Each number is 128 + 24 x the weight over the matrix's rms, rounded and kept within 0 to 255. Layers, rows and columns count from 0. Numbers have three digits each.

# up: layer 3 MLP up, 512x128, rms 0.143, rows 302-354, columns 0-127
# down: layer 3 MLP down (transposed), 512x128, rms 0.112, rows 302-353, columns 0-127
up302:122142097155124107083131085141105157090137092108094094132135128185102153169121133093131108102113094110137131146141107143111163118106138153129154126115190137160112113158124133136149142126141077151091128120114157105140098123136154146123128206129119125107132095126137138072148127176121116114106159115141108142142141115102117146098132118114087150111133127107097104125132162106135141116125
down302:120109107116152149158107158104135108114119132101126146107135134147154134118102123095122109105154133105112131108119087106146122113104137141153108153084152174128112111113159113129102121087142106175129131124104110123124141086109101123159158128085127143115132136106141137153092116182172111128130101113127122118093102116192156166152114107137112107117118124151111146130124117135105147102099
up303:146139132111152134146143113124136165124118103124104123142068113140112152128115106149140139121140138167173116127127125135128136166098107092153150113111137117113157131160112096109116106126131125131138127109122121115107129133129151107137126082125120115139155152168126120117098089130137155110074135091110116168150108120126135108107133148152128145126155135150149153162119119108157145128101
down303:097148119131124116108093127121133185123127128127122147118166108113138094092151151109154142142125140125143155136082128114108129107133117131176084119122139169136107131107150154154100144113125135092123142126100109179141116144124110134123143156136115136141074096094094116105139127138122124136135129145150106141123133130118161094143098104110109117130135097141121113121122131116147127127129
up304:158112163174157133212105143063115128123113094123114138136091140144106093122087176115125105123083112086180135146124119126129095175141116123124080103151161156112164148112142108136155148107140087078076107162150170141099128091155130135133156066113105092116124147136144141094142128138117108159133157143150104117126142097113110168129151117155132081147118109139156142107129091162100136142135
down304:141116187174114131108121121104128152132138093114051158147152104134106160157135061127101117145104099114202087120141144135099117129094107094140106155105124158139167134193107098114085082166102119123127187150137111124101153080135147122102112116107132151078134148143130174132154129123161106147129130093119149143114149128064120122145137154141080186154121159142132137081151089155053109125140
up305:128133108128155134115147143145157119138131167164114144087148138117093089108129121137131164085112096138147121093134131158110119116153125164118130173132158094093132150107090110093113116107131087151115090148126114082186087105183165141124124163079146100128139110108156105160165095133172090133136147127110125163137155102120136137119100147152109118180105147116109149098146090093145145088099
down305:159131158106150119159118138085146145140141133156112109125146116102171094141167177145087143126121080094106132158127137145130093093130161143101141120117110119060156134125123163167118111116149136167150165141143103115119128143095128149154078130110098188125087119140119134121095134136122113145154130113127134133160140116109120108140168099107147051128076118099120173112141148155136131111142
up306:112145143131137141144115128140151138177144151144129144120106136168143125112135114108131106176174137142135114136165120142107130157116125163138114124145154106138136155137147106123117151130107083101162099160101121139099104136120132121125120132126097150129110130143163138107132092119157132102104117109129125121127122094124155112088126129128160136130165134133142122117121114138095150149148
down306:115119118156112113107142118127114122104148135135112125134156089085130143128107129102159152105132116083142141138110165150169144126116126115103173134152084111095142145144126160130112116150140145118123122114146094114125152162123156109116115109095117111124105142101143163122158130141142150143131117159129100143117137135130145131138121078101093153123139123121078126118143143151133164108129
up307:132117110151128139132135129108100128165102134122131198090139121133111143082139135116128144113159118125170117126074139151151130089142126096163112099137107118159113122119133151137092153115105138089131154154145098101113172101138147130140130160099112091136159096164110120176148143160146130131114122153117148120170150130150128172141150167130121056075144130133094139125092108106172126102154
down307:108124118103124176127114154117134123137095112133102130136136133167141115121103069136150138102100109097140171166125108156120166172116087089199139163118115122149129121105138159156133108124111159109150124144136142160097097085087129128143145168121181102097091141156116148136105133120119096120102128136106135129144154133114073114160113088126117117092099097084129167082141133136120151149126
up308:075101159099131088152129092127080123154154142119152133146142125101134135147106153134116137136089142119091120166121148138175136111092160185182126156073135156100121136142174153097120124167147107135072090132126201091147130148107175174135165140093116092158120094118124096108115101147099116144150101113089168127147095102077130146140147130203140102192143119150132130127152102114161158148161
down308:135134180135139133146141073162115099150173102099115147174098090082106113128126119132116105135073116149150111137099192109145134187119108086122095127110119128136090161131103098127131146116129076130113124134123163133149172114121121109068125105136118121131138106108142181143082110154089139130123110108110144147122126161131169135083078117138145074127142159153116160146142150099166123146107
up309:132121136116119146114133136087160100102123133135090105136096118156139161113091100147144135135107143125193094115145146171136128137129082132126166116097121096126115160116150081141127142124137152122116141140145119106116085090151100164099146136125157150084112151105146141134132151115108122123115089162122133159148152119132124096146100067116142142084155088099104126111101122185135127151126
down309:112144111119131171134154097145128100086144085138135135157137146137119101123162149171101123122144142163135130171141137105117102113125112115116114086149165106139153087095131137076141128142136102133098111123115151092120184166132119122130102119142100170131141128158124117095112144137127150163183137146107116116130168141123165086074126128096142152116142134128125110172111139102130161128090
up310:114106103104124133159146169098127099165129149120168151114149103122127140105099077118153122141113121167144121140131107158125126123147169114141154121128087117113114165135127133158127128169116107142101193060130138182118122140126114087176130139141139106126106129158144181094123097144132161127117121145122167122152122134106120149141081134112136124100136102151146128109144100168123121142111
down310:165103085124126147095123153182131134145112141089125153148092140110113164153117121158133151141131106129121126110084125141105101107118153128094156124108124186131109094132113130106118124133112167141136126169123119067130100128126132128124120119101124117105137125094159178107108178136115139130140108151143143140148077119159094123121142140121130103151128165104126154170172129140133111137130
up311:115115128109079129130123131072152116130089138112109128162123124119157141170179101162119130126153113110126134107137154186143145129125142122134118158135134162130122131162098122114153155094127154165114172151108132132143121104114159128142169152120097131093169097112114122110136109122112136155126144136115129113088199135132127119149131149121143139088138104140096159120166136112067133112140
down311:119114146092173153123134147150117153140138145160140100102093115116121129085143126114104140120076104188132132090114109091166156142122111154109116086146130124121140122087137139139113094115094121137109084091136104123147154128146128150136112126140180157153148169104131113149088123132119134125116135116136106150099073153121147105120113087148135109133148158131148108145130099113174140131156
up312:148156103139133143118095113161140132146132165136157111129127125150121174098137054152140092147169143109102119111144165103160107158133144178069102138138130122125146099160091148083155129107122172147098146160155139105100143166169139112148124101120153063136163109139125156138165122134118111139151128132100082122110139103163153117136116154106133098128139151137141103122114156152098100136120
down312:104130089159131161155111103098114101106099107149120128129148152124123181128122120163145068118175131126130065093138109129116102112130144147132121138087167110132116137157147122163170118094144140114065117119155119092114142124111101159144106129174138152135097132100142116125132141078100111100102102158146134110166099163101116117132110090130169131087126142143153134124126119131111115139113
up313:138113067093106138130101125118159126081113106127103157097128125136104172090074115165137150142164113112094090142127149125177132116182111138130092118180125092155138129092148138113171155143122093127113114122150089138137082144204087141151125135156184105122122183117117166085146150157131094145134095075119069107135130151100132113121117093112125175095173073124095145111111144163153128117112
down313:132166098137160168109124093155087119092125098110116109145168144151107150116160161127102093110134094161133095102127129121117121123182087102160084142122143095141127138146174131107192138145131136134133127116141169052101118138162114143165127127167123124119110166149136109124105146140080137158146157159136113094145165136125143119119134134117103116111111099172086152152119127120126099133124
up314:114114141134098107130103172088113132136127137118126102078157151121115079115092146128127161115123141115105112141126141110050118174140145118134155087138097150115150145111146138117141099144093155136145120125113124140146130114136160101137111127105113170114147107090111120137115144105124155118109103135162163144096097164159160131090112147160177157131120109139126097112096185138149124104118
down314:110139114120121118171174177149099148143133118139116153116113132108115137137115115074135146137104085143133144127091131122143150101156119121131133103106151082131157089128137084152132080112136138127164142150119103120147148119126131080116130122185138099098164109134164116136127113118130129114113120139076120071171117159130128121128157157080105128116131151110094109158132138160121109103141
up315:130090153096106096153146111148142158108094176111137100125135086125140102136093113171175110144186131114131137115114149140114117071160120108095122144129143113151113138133165137121161128138138104129131146119129087150106113133130089115126120113163168138170137128192127132145124148172143145104146118150125110101146130154095106134127136137116116157145108097192120115111094148110170083106142
down315:155155118135162154159161109122135149109130130089116144135102126153128121126149168136111134114143113111171122139149133099112137146155110147150169111159116143153105095163118162114148127132101137115128152156118129139142107139100103102105098145109123116106120137153123146099117142142097115101085129117151097143133145127174142152076134168081168170133090165113105158124108154134135114119143
up316:108105134150169154116117128077123156146166124164131149106142085136145112120133098129148121105122146152120120112110125153127094081141097101172111178133119117097102111094175118117126125187127124112113133071114145109113136183150169111130107133127134111120121128148090110126139127124124128141097144102133149134130079134133114115134088168131116160158132078152143139145157132130153115114143
down316:125116121107160122106121145105124108099132134089137117121116127138135112159097181172118125146123118138147114106128108118139110073148129100124160117132133150130125102130135136093134142141125138118126156135117098120125132126119152146148151119120121139138095142089136150126156094107139110135091110113153134121149136139180158133150140134102102100118134156102116116161124125141146108121154
up317:112114140097155081130088152128127133152125138132168154096147106137148145117143101161140119165125137107168065144083128153122101158154160149122141141145137115140127101123117151165116156150140121143117143113127151144156099113107089075105160143127069135144150098136130133121113098134136117175093108147156143134151109139129115119128120082076155126149122127113146075150090110141130108094130
down317:134109094119070166172167105144101160162091146137113123149126155147154124203139079121123142127106121137113111129137132115112124133169091104112114125090069125133092101144116121112120127121123155143155098126111089122146121108153148141115175147115118115061177142135140123105124112119085141133112114134121114109129143136142134129169075080113158125083111144133162096108141099140134140138118
up318:117178132129133129135153069142144150091125107146139164141134166135181113132124128131167095167134132156141124131102137132137125106160131161138090126125113136113116114080088168149164103109106125124124179138153066138115131123108145121119111134115129104140122163143144113142129108098131107189141171152119141127108084150126139131131096131131147121118108099137106091138150101158127116135088
down318:120173121099162101124118118109124131104147138115116111140123113152101120145153100124100149112133138125147158108143156163107158145142086097123116098090092123080153115141126161116130168139104122119133092099124135131118142157105109107206134104162129170170162138117160168168148076104139162125148135111053152091174155089096157115089143075143162134154105160147094192121146138108095108149151
up319:114109129112123090112092155071080126182131138105118120098121123079125149134103158112126121144101103160140168089118174101092127125100138146149152105128139156135133123143119128142143130135144079083100148120154132142121185110171165101126104087128099127132096123110156121115130138094116147138131132142142125122128125142102116146123151172169092156147118130129136126169134149158144151159167
down319:122151117111141147120122129160145102089101102151144146136147174152142129131116098141096120122154139123122100169115115138159101153113113117130133144129132084149136104096153130101124109140103120163143098147143160106137105104080072127096146162120118164134129116131163166142101120139129132111122121120125117100104182137121151115100128111124103111102127111130114171097102106112109126088078
up320:134137137134126164123137101116153155138130106119127095125126120121152151110112121120112124145135094162116102118101151110142124114140134108137106108144203123109116135155138153120114097105170100115139126086145173138123138148130140117154080124144143142132130116116107134162107107089141133172142130097080097130115134142154149128155090155127112109157077162156159104147126103134172130132101
down320:124126111087115135071105153145129108119149153117128159164134161143141145146156121150115115107153095139147129100157131133109132098153111157152131086117139128135120106125152158119148113113127137145139106153150106124107109138071096089151119127123132165125133113145092096153099117104093119151134156114111112124150124100116089141114128137058082075134123147174142132112108157116111138113155
up321:149115158115113116078150114099157118170175106109128124090154094142121111160127144104127163128215118131138135099127087118129127101128129147080102123096116153139116145125154108150125116121134182144106152152164163131152118089135152134119115133123141142128129091125120139097130106098139101146146098117140139143150125116134134120084129165146121137140098090140135085156171154103129149137133
down321:099152142153154143151094146133155132128141133099124118131172096109144123142141139096156125125124154107124165100109113098131100124112150108125117155143125124149111140098096152107096151130106100120125144091115087102094091117111148169137073136167119131154122087102119125123108119111128127122133132152136126145135142129138137102148172142146112157124127138121126102177159121112117131122115
up322:138099141093127143079143144131174174100160125131164125098135141124168142126121155139138135161165111134102122096132151130151120126136150137129103111111130165133170134174132166157040167096114129125122136204124142117111139142123099142161148132126131093157145062102121120119126112112148142143131143125098120159144115160162126145130140096089119099159092144117100112141127120147101123148150
down322:108138140163103131123126068086152100134109106112086146119126145128127145148095123154115157157128118151136159120137129138117082148152122116134126109150145118181100067139125153067157164124146165139163134087152137129109127153092083121136156134147112193134147156129138152146124145120127131176177134137127140119138145133116143097141131165086118146177126136155145095148159136114146086131144
up323:086149104082130147099115158110100187093096133144118126119195119131191112136116111150140131120117138141110141107109142155131099155109118122154135160133099089115090131166135128155121114118109139107134174120091131132119123103165124105134129128181125095158147123136113132132110151135158109164087127153141145140158123130121106136100118130117124128142135126166116121147098112152146125177168
down323:137119180161137085145150148082094154125159129098133105114138091133127143107182118139166120108122124079122096150084130127153132147081198119123151123134133083145135097138120120143096137107140130141151089066165125129138105107155139151087089097170118138119151125089106111084145100160105149085131162108148182175138128157112076110120121104103134143107108154163147149128140140123140187130126
up324:126146161097112129116100151160157125155124141094113149144139102128124132178151148103115138126119071142094135135124195093133123126156087104117142148129113107160105144061142148082146107175120149112123101080090126111167136076191096100142120129025089099104129125140070137164122117138168146154163051152137133121108125129105148117132113133143140135125148128141117117143118107164138095119142
down324:101087094157155113145145121115109136111172152180130140117112085094140141137120153121140122104128144143135148167090134111137177115128104145141103133149108104102136106123152151135039137130120142137083130183164100154132149157116128090095099171136120152145126032118136136145113111117117136103106133123184125118139110127111118061116086089123112141105111126127091152129135098133153141102124
up325:109147163128100112157146157128131118114104122156123152130143139089131092161185111146179141114108151116130117114142163138127170107134155121169114104094098105116169098132110119148125108183137132118168137112097132139136160136177124113122157146077090091131142149086110114156145106150139135135078155125148178138140089094159111084116127108093138057101123120165119135160063102158113151108138
down325:104101126111117122110147123108123125116102108139181144078131112122175102137166158142117134106120137073117159127143112168155083122127180116157058140129164127133117101114134138113118174111062080099165131073108141134128094093129147128070067106146105150142164100123102112104087148085179104120082097109126149140144158142113129169138183146081152126155126132074202135137151105132163151098118
up326:148131190134114137146101134116145118123113157127127132147109117152153089135155096130121116125126097143154115142117102109108125135100114168121151092130125155149146173142109094144104134161105140141123137077119181121116134163134127128146114101140136109088097103125167182114176120152153149141092121113171168097142116124130116117084112172109101129183111088153147142137079118134100172112095
down326:133062119131138118130123109107102118116140145108138116062112118125115139102123110143134077115113114102112135114130142065130116123170121142119135159140119144101149097102106117091123137132079139114106070075139122109140141127125151120119092124129151099156113144105131090099129139112135142133132151111135122182114121127149090141142067059112109123167138126138148100117167142144113163125139
up327:128160126138137146161129117205133140128107130138107138103098186104133102093133150087100137121131137146090209121123118097125071146149113153146148129147083116097133170123141107131096148098142154089107110128089227130125113070124062140211157150133154079107185135119139140132158136143157126148133107162134138108105121116139137075152070116157103125117151107171114086151136105086103095117128
down327:133162111192138119193098174170124124117119184162138093107139163076119164118080165087131143159179182144107177140113137113097052164109125142130086168118124118161144108123119116118110168124134189092113074143096164129109073146123061149132126127166119123134153132090174160129137158105076149117102131138118139109153170079154173087136130165156134140106143141074140053152135141152109106147112
up328:137161074138142133132127134167144110112097140131170156127100107144119133124136139100115116133126111118140167160150139166141139117112131102131134111174137107149143144111123103119116101148122164149128124147122169158122138146172125113115098141134145127149104112157092097120141132167149116145093103147122110099114126176137135133101113119143120126139114126152139104137087096143109170150105
down328:125126143125139131107104113140128140176083098152137159139087123129142146120157065148114130137117097178104151140109146085123071106150096131128165146097096123129098117163148104121113178136112139154168149064107117116140113159100110160148163131144116116129114129107151217159109091080104189099132142096099136154137143143161113121143150118102153102144126140114161122132169110134111121134139
up329:133145116073119124136133130123145138093140103105155101105124116153145087147113102155128125130123151142126145124142121154165133176129122146111077123133141158127113142107175126145145108141132114126095128103125115160135138122167135113106163144105116100109135105118097078173147169113117096105144102109142105134106130135133131125111148149117183109119112109163147155125140093112123128103131
down329:098098119146165102134147184140111145106118127165146096130124117112121153134119117137104145092157156084162126140153121128138130114139159117089155143127153131110138120122089134120145159139090098166117136080144128129122105132147122134146104134137114123129119150108137142150131146123200140095149131122128117154117134102143112146172157097116120130134179149110139116138154128136113132125136
up330:129147080113130128112131149136095127111147136113152106166118161117129124164163126165065118133126154145131147114119125135137082117142132154159091131093152143118132164141153139147140111111128131135183091125151083155141154080136155140135130155119159132115100105133131090135123121100145108095144094131146121161128088106167132142108157157129133106130128106150107116100123079108115103138111
down330:144108114132118173086101149155113128108117145116121101140118115149149148113149092121161154128113098091149126143145145126157131117131130092121162155126133102091129063116114139106160142128127168135093132087168101085112093153139131121167116102123120122152110134113123112204158154081124114105142146114151153128133085125109138090123135112117113174124187170122109097137158139137157144145137
up331:141131175105153114114133122111137109122114165064143135167111112130143147136159111079104135174133116181093103105147116149120129122121157118120117154125126097144155128094122125140171143154152125110136155153137129141124117146126180148143138131112133105121127149114087100141148120110160133137116134130156138133136151142156121109111116127108131158109082143112122120109085104115123138121062
down331:136132103109130146124134135120099126110132139155153123114115142140114122143109130136137148142150144123145122142155165121149138124146102128141154128092125148097126137130125115101109119153120114137131114145110113103132147124129098135120134097097166137131137115131148100108096109176097112127100106107133123098119162134092134099123140129095112111126160138118144143136148085126120110124136
up332:099098107135093123145166142127144110110119163125127113092139144133141122147135141143112173139115125131146088110153161149134156135120128094147121113146178127127125139120139152126116079108171118092137115124115189145153171174113141109105141151145184135129134115103118107122171138132136144161138122153104123111176077173097067104141118087130129181134133125166164145167125112080137131058146
down332:102203106180089138085128160110156136131096148109147127100138146170143202127146126127124181143150128112148110126133123131168144121140163108143136106135094142096102145157107152096173133102131135122168101119144100178149100192118090134136121099189127170138122138117079104148106145144097117122136115135109105134080154085152104115088146124115117106112115162110144140128138143140145119144134
up333:125116120118117159127114123120122152143123122152135138113095143133122158120118111115128132154164117145105112136147109138104136133088098159115101125155162112119135151122113128119148154119110121132145140132130107147138134107136126115126101158106120101091097140161121145162129160111170168135123116128132122118148156078114125126088092186120148124114147147133106137124130139161092107101130
down333:127129111132156099134114130147120131132115159150154107126108120136078168137118164149122109089147158118148090104139125136190135119139155119128191136131122127098137077105158153128107099107133096114118147112132140121092136154105138141114137126123143104126092116119158128131138138108123152131117127137146158141142099152138143131118159104122113117134132107141119148117186123140147153154126
up334:148148146153132156089092130116187158063139125132106120160125119129157093149116107089115139129135139124112144123141155098168114094143127122133091152126141144119148090124134077108097130112155148112153110126148143147138121123111117133130138124120141091104156096150138106074105154117116161121150108164135143143097120123150134136129138155156117138134142093134116106123140125112159128129108
down334:145116090142119102095120132120092111126141147132129145121124066115184119080133142113139094131102119141096094073101154120154114112137113116095134113115118109115132104130156138102092133140177168144133133109110112109117131148128135120116097163095132162119138115126124120179098125126168096129129154134163132122112101110109135132144186113087126097142127130123077156116131083131163158122150
up335:142127160158155119100127082080161124128121140158163153097098162139097120159136211100114112122144101180126109098125155084130133140102116153144160075127117146128144160098122104123128127133126121124100119144102140164142155103145156169133097102132120121174117115145155176108172125160139106101116163078091097127095084081130098119107101099134147113150160108152143121158113134117112151090149
down335:177099142110157173152122137179079143119137173165088122077141138109070148168133183140134103138168137134087178146134106112115115123120118122148103141102159156089186161100114136142122134121140139073131124194152169089108120079142159057096141137147138100131184167084148114128150132149100130158115176158089104145096106156103129114103092085152138102123128111128115110115123148116072118157106
up336:164085158126120093104139171167136077123091145118122109127089133074126143184079107139152109135126099116129122139075130107090140128137152120089112135152108116141130148121161155129111150067142122126108123124153081119147136151102124127131136129133144138094130110114155098154159137101129135135140143155105131117158103121130136189144120153105125164172112092165142136129143104158136113138158
down336:165163165083151145106141119116106110120129149116107098158141150135133119155142173157125103144152104127122116166125145153136137143120141105100139079122137153164125107134092124111105063127107148168123121165106103138068126155110152131130093105147108188123094134152215126125144115150144132095110146124084110114157132123104150143153139132101144158128103099095102147155171161135117128145123
up337:087094168187123159131112141107160141096089093130113080142139080170142103137155141117110103156137139094054143096175126161156133093124077092111146161145112111111088099105125140147105174145095146128141138148088145148142126101156175162059141142131114145102093150134141155114127135175150138142119117163119118165058125110148132122126108088170183142131124148154116109146101154128157090123101
down337:163107086142104146124074166140147062110145150150114125096093147148199124159095161143160135082105120105121116127097131118146152125105118061067170172127124150145125115160146102115113101113135157147115132156125118126139090090139074087126148131141078126105113118106140113157108115095168159071102183121138140092083132119108091133142104117083134135120129143122098102096115125118122136141166
up338:108087133151129105153093114123116132118063130126148113130174120119156140063127116137135145150089097155124129150105162119132146128140128165121104130160120130096134137107178126172117158125135123117110145103121104147124145103133160134175139109105082119081128127187147124119102146143134096159123091137135143119154158130202100135126105193096094149092111106122115116118165104179149112130174
down338:155091157126110144114130143126122106128136150162153129138122161123116159130074128127113163092113190143169157134114128137078150131145118157137177096113097096148115084142157144145090152160145075123112120147121156174060107129120150096112141101074141153068087087144150154075155140140131140116089133156103071122153090145160121122129098120047146121172105119129108170133153148157125140116139
up339:137129154073109133131153173113155128134132149094160144142144131116121115109200107114114142118134126102162158145092151161157111072116166128148129124130121140128101127097199055104080102125156159118160143143113132102116124133175125091099134113108093121135116110149165137114118116096151150131113149112100128147128131136106169116107084129138087115118123134077130121105120145133133161097126
down339:151137149156107119118160102148164125103161162116089152126166132096140141153128139132119063122131132113088157129122111121100122139154157148101120167172163078117092090128127152139077139079087133129107068143128117139127144099171101127119128113054173134135123108118134105131118132136141135144135106123148114119115131102130131081160102113113101080118129148087131107124098113142115132140132
up340:112096125151107116207134106137152079103117153128108124127124124148178127145123092103119145129096130164173161152162137164112157152160100103093114132127143112133099180125125120169119088108117121120071107103144143154140122133153107120113141102100151079110095147095149113165158119122154140149180185108122115113106125128153121154136102122171131094146083134128162106148136157119156159070138
down340:131159171104083123123142121088105144159104179133137161110147144146167115170158100121130137129102154166137132163129111163221127092151131159116147152121086102078118120117098121099136122131129171145125128110111099093154128187155141164083163097126089165130101108115096113143136120142094133177132145115134110124132078081092127156138151149150132126135137137155127128089113178157144133153112
up341:142104113117136149124132094139158100129114142180146120122172192095149134145148097142113124112088152159155128102120132124089129129166101138124138153112100102106106156096111132141135133120120122067120088170124141141083125076119129134152092152086125115152094165151105110131126101130108195151146151110159104146148081155126134134125090118175134169143095148136080097103152126107108154131099
down341:148129085132115101153134121154147137180152172135157114128128147117162142117125125106154111105155153140150119123138128104079114112131149136152134114105089132100133109132099139170074113114162159155102114104088123132141101121123117172122139105140136114125129167144125156159175157122127095106139094128085104150156176128132137110143165103108115142110146095140156111183124110124141078149156
up342:139146127159096149160127100095114091147138161177154166130116137126144111115136119117105094128105123111121121139125095121128144125146158141144131099146107124130172148147117124093137151109129125167112149110118183127115152152146133103167140096154132132097106115108120112155110117147156130119131115120122125135150095108092133136067101150130159135150118072160142122105156081153141136160140
down342:158119128135143112101127134142128126141123138133098129123155104136104129137159122111191133091127127106111158095092146124159131110122160072131159154089149139115153098150120105126115172159148105113159081095152124120149146126149142159102103142154146099162123136157161149106098159092118166102138105157148147143109119120106137101147123125115102108111145143131133146128160121150110157127107
up343:127112137126082128166145153076100125129123113122162136108131156141134075143110140118133147100116139137115154110110113107099118115150135141141118124123096091148138088133117138151130128092125144134098174127146120106136175098139148138120154102113163110115150105136114132146153155137118120122117128164094150150141143162111088108112129171078116127102130118159130109094177109143121110151106
down343:102126116164123163116121108147092127119113143149118128126131100130138143143127108096126155144152125132154148100111121116113110109139124096138125165119122122053123121132124142110093143134130147129089092139108121146124178169121136104132072125122095122125160127155131126144111116100113150152142142139114159109150140136132129136164137062162124197128151144116111157133129166141097176148117
up344:122120141134115155109183109131124145137122102132146130152143134123107115149162116160126129124114129120167126120119157113096084071133186140130137159092123136134128135124135086128081116092137143154160151127090097137147128093132126086082122169122113143116164132132137124149138135156157123162109108138132200144124108149133149130109082121088111138097109133144121084131100123205114153117118
down344:121144169137171129109127174117118135117151098143074146169167152087139094149127106133113154108135119119130089134128088127095127121176135100126151084104157089132135143124142122138067114117172123092153154136118089140076187093092124157109119178122099102135080110159178122146103113129152108138106131139181180057138150159125150128139106122136126165126124089107127086078142118080161106155071
up345:145124115130161122105172100153143150094141133153109122097126113136115120166102145136124127157127104059165165144134159117111128127109148104151112137112094098122180080152138181125113101139156130129137118072124102126148132142144096157142126117117163111123136127138111084109134135159138111157141112135129146164111093133083157142137103121112143129087097103146095176088114104148116099150131
down345:138080096140146132119127113140099137126139129153091134139118114144117130168129110134148117116156117107130153176144127109073118153092150080092126100134092108140153077131145102093141116127096123167126140116141131128122167123104099162156130112130121155117152149144129118107135153133121118098092153111140138089099114107113177131157166133097148104074114153152132173117105110084117111131155
up346:135146131142143156103129120135193122110096157155113137157125114144120128175096135152162151106087132110110120139157137169151118125131152110115112170101145176127104122129128116170115120127126131123144115116064106101164083124156117138115140121146180124108113087121098125128127161142155120115154125121156112171141175142100132140139125136137110186082163134154110132123104136120129136119089
down346:196100142153137168143094117155147142117145114143136123107115102123123107161108129159122103148091098109133063102114108119134127117123123103104113121099142119128070097086094148166126154117112059118081182122145126117096165109077152136136108098161123156124141141139123128115130143155128110144132128105141138118126132129128127117140119128138143128099100153126132114135119103154107153103118
up347:128126078098106099140095118143132124155131143135127156106127155107142146170173120144125152107132098144125133117083076139102148139147177117141123133195126105162097119161121180178094105136159137143090141173144098143107080094123088110148130119118082129122120165138079173158158098101099147144154121161165138121160137132175105110155135119145139166123083155123102123105146140126140157142152
down347:108115125134145092106088182122117125114127150171137138097124185089102137117114094076129092121119139111150091156122094153157129150150122165138163156110107129130102112099103128137158139115073097098160141123123093161099116126144119173109131115094143132143145129111127106146129090123127100119063123111134112128147126120157160119150162112163110137095167135098145133117141111123125079131164
up348:217133161124109138107116098121134142142123141154140109144102158127101130119119138111123123100124106122137146169133180092118105134081141092130212096106105138121168148152127135099143089130171140131145105086141147131159101153128121126147135087124106114121148154127107148133187105165144089118141107137097127132138094096070092114092127146134132132220142085139129134151079122106117148164122
down348:141104133138111164143109089127145149149126119119132110135114175155144109114120117124106052133133131124151117095183145138128082132153176094145142130136160157099119083079142119144155170104133110106104108099112143123141123118098139100170136130113089136127136126138113136138129143103145116113122123121169142126120130154135190126131106118143162142160099172110130149151147114136160111134159
up349:114134146098144118115126141112104106090137130119097159110132149171122143102148141148137178098176157129130100110141137161136165177107085104095137141118145155127112091142087122144112155078117116166118116159147154117110144105160147100144156157154122126131112104133112177130131115138112130151115141078169114120124128153124146119071122142104099167125118138107161101109112125168129168103131
down349:150118137140129161116153125108112139142103148118124133149163117116150143129133178109117080104138142113120163136129141137108118163101127151117142123115144121077127134168148127159118141140126113155100128073119125125147123099145092129163137112144121075149155114109132132104132136103138145119114119152105122116143143133110102107154070156101121118150132109122132149133131142127158112117116
up350:116106197116159103141087114112110121171110120076125117111143150111134115104086151129125122130143116127141125146139149162117089125088139171094109116118098113109164122126112130144116112147154118095130145143109115146141126167122120136135144139149108131168115158133158156148166123117129085153157169136162159125143144093138106139120117128145139134127100119109102095115141133136152147107078
down350:112159116136108120120121148124126165142073127154148098108153122155109103144147147144083143155128151143149131144119132156158138154149144150108134148112122165124111115130163153095130114136132188126098134103165148110140132170113091136136109131114104179152089145045123131135122136149159152115125104103152140103119124126144141104093146122128148122183137116144103175114127184115112137147100
up351:078137135092156126133142175084102094135149134146124110127158135084114116162133116122139124134102119124150138163087142153137156134104153122188140157138113131098095186160126107150180107109124160114119126117130134108179136145161126106115118115092114154139083146111114098088103130114127137143111077114125153123066145133119124147169134142114147156107141113121145101096144080147124104148168
down351:137098143101122138106122095132108079119130122155086121112158171134153114115125123138135161120125089110176128134116130140129121150077166137164127116149127114127115107111118136095112154143118135129169141156194130113134144121104107134111086153109129105105155152137111096124131138118118165130089154115139155147132096091116148129137169090118121120126117133124188126128120140105128135096166
up352:144111137073105156158134131154150124145127151101118112095120130152091102138127114114119163153102086139127116091125158124161147109132138106155114075142127104125117113179100165127118119129119135085136122160155155144130227141133144121131148173189156134146121092106126105092155136109051099178125114094147135171162145153115105159088141123096142104114085158163077120153128139125137098138152
down352:101173064113126117111112141169120108104107116125120132136096099112128130160128128166096148141108113126144111150089167136183145071140146109117130137202151141119120084107170170115122112091083114168114198162155079134131102160163143151116092122080103180124102129080133105126124103140141037153138137074123092105135147120073184132138168074121083132138096176166130141144155133120124102103118
up353:131101088127107129166135113135148104128107144134173120144138071124160141116115109135118127127149153125147162148061127106125146089088116109105129102193148093135107115105148105131081125163155135109127188093121128116122141141146176127171163083113131077131135084158153085124101116148170153130108142118135112089121161136150097169149114111098133126154122123148112171115057142152110145111166
down353:143105078135085161102152157085151131119135113092114129150122080140134143124116087109132119105142144144142119127131100096107111157160104128153161069101137092125081124157134078159177119145077168066153126169129136134112120114134151149091121106107152128106145116082148150106155155101177162138169184130159078114126162174124093118085087097136110112097133118120107165055113150149090115124118
up354:158129175120118148170146119119113125105093137099151109103085137130114149136087137136082094116109137132145146093110177125150134108113119148099113141159118132124130136161131114127142126148146138122112124095104108146140143113153128139151137149182108114167136128121126120149104143112145132163109119102136118120044121136112091088133128160152130103129148119156144126123125149126110115149129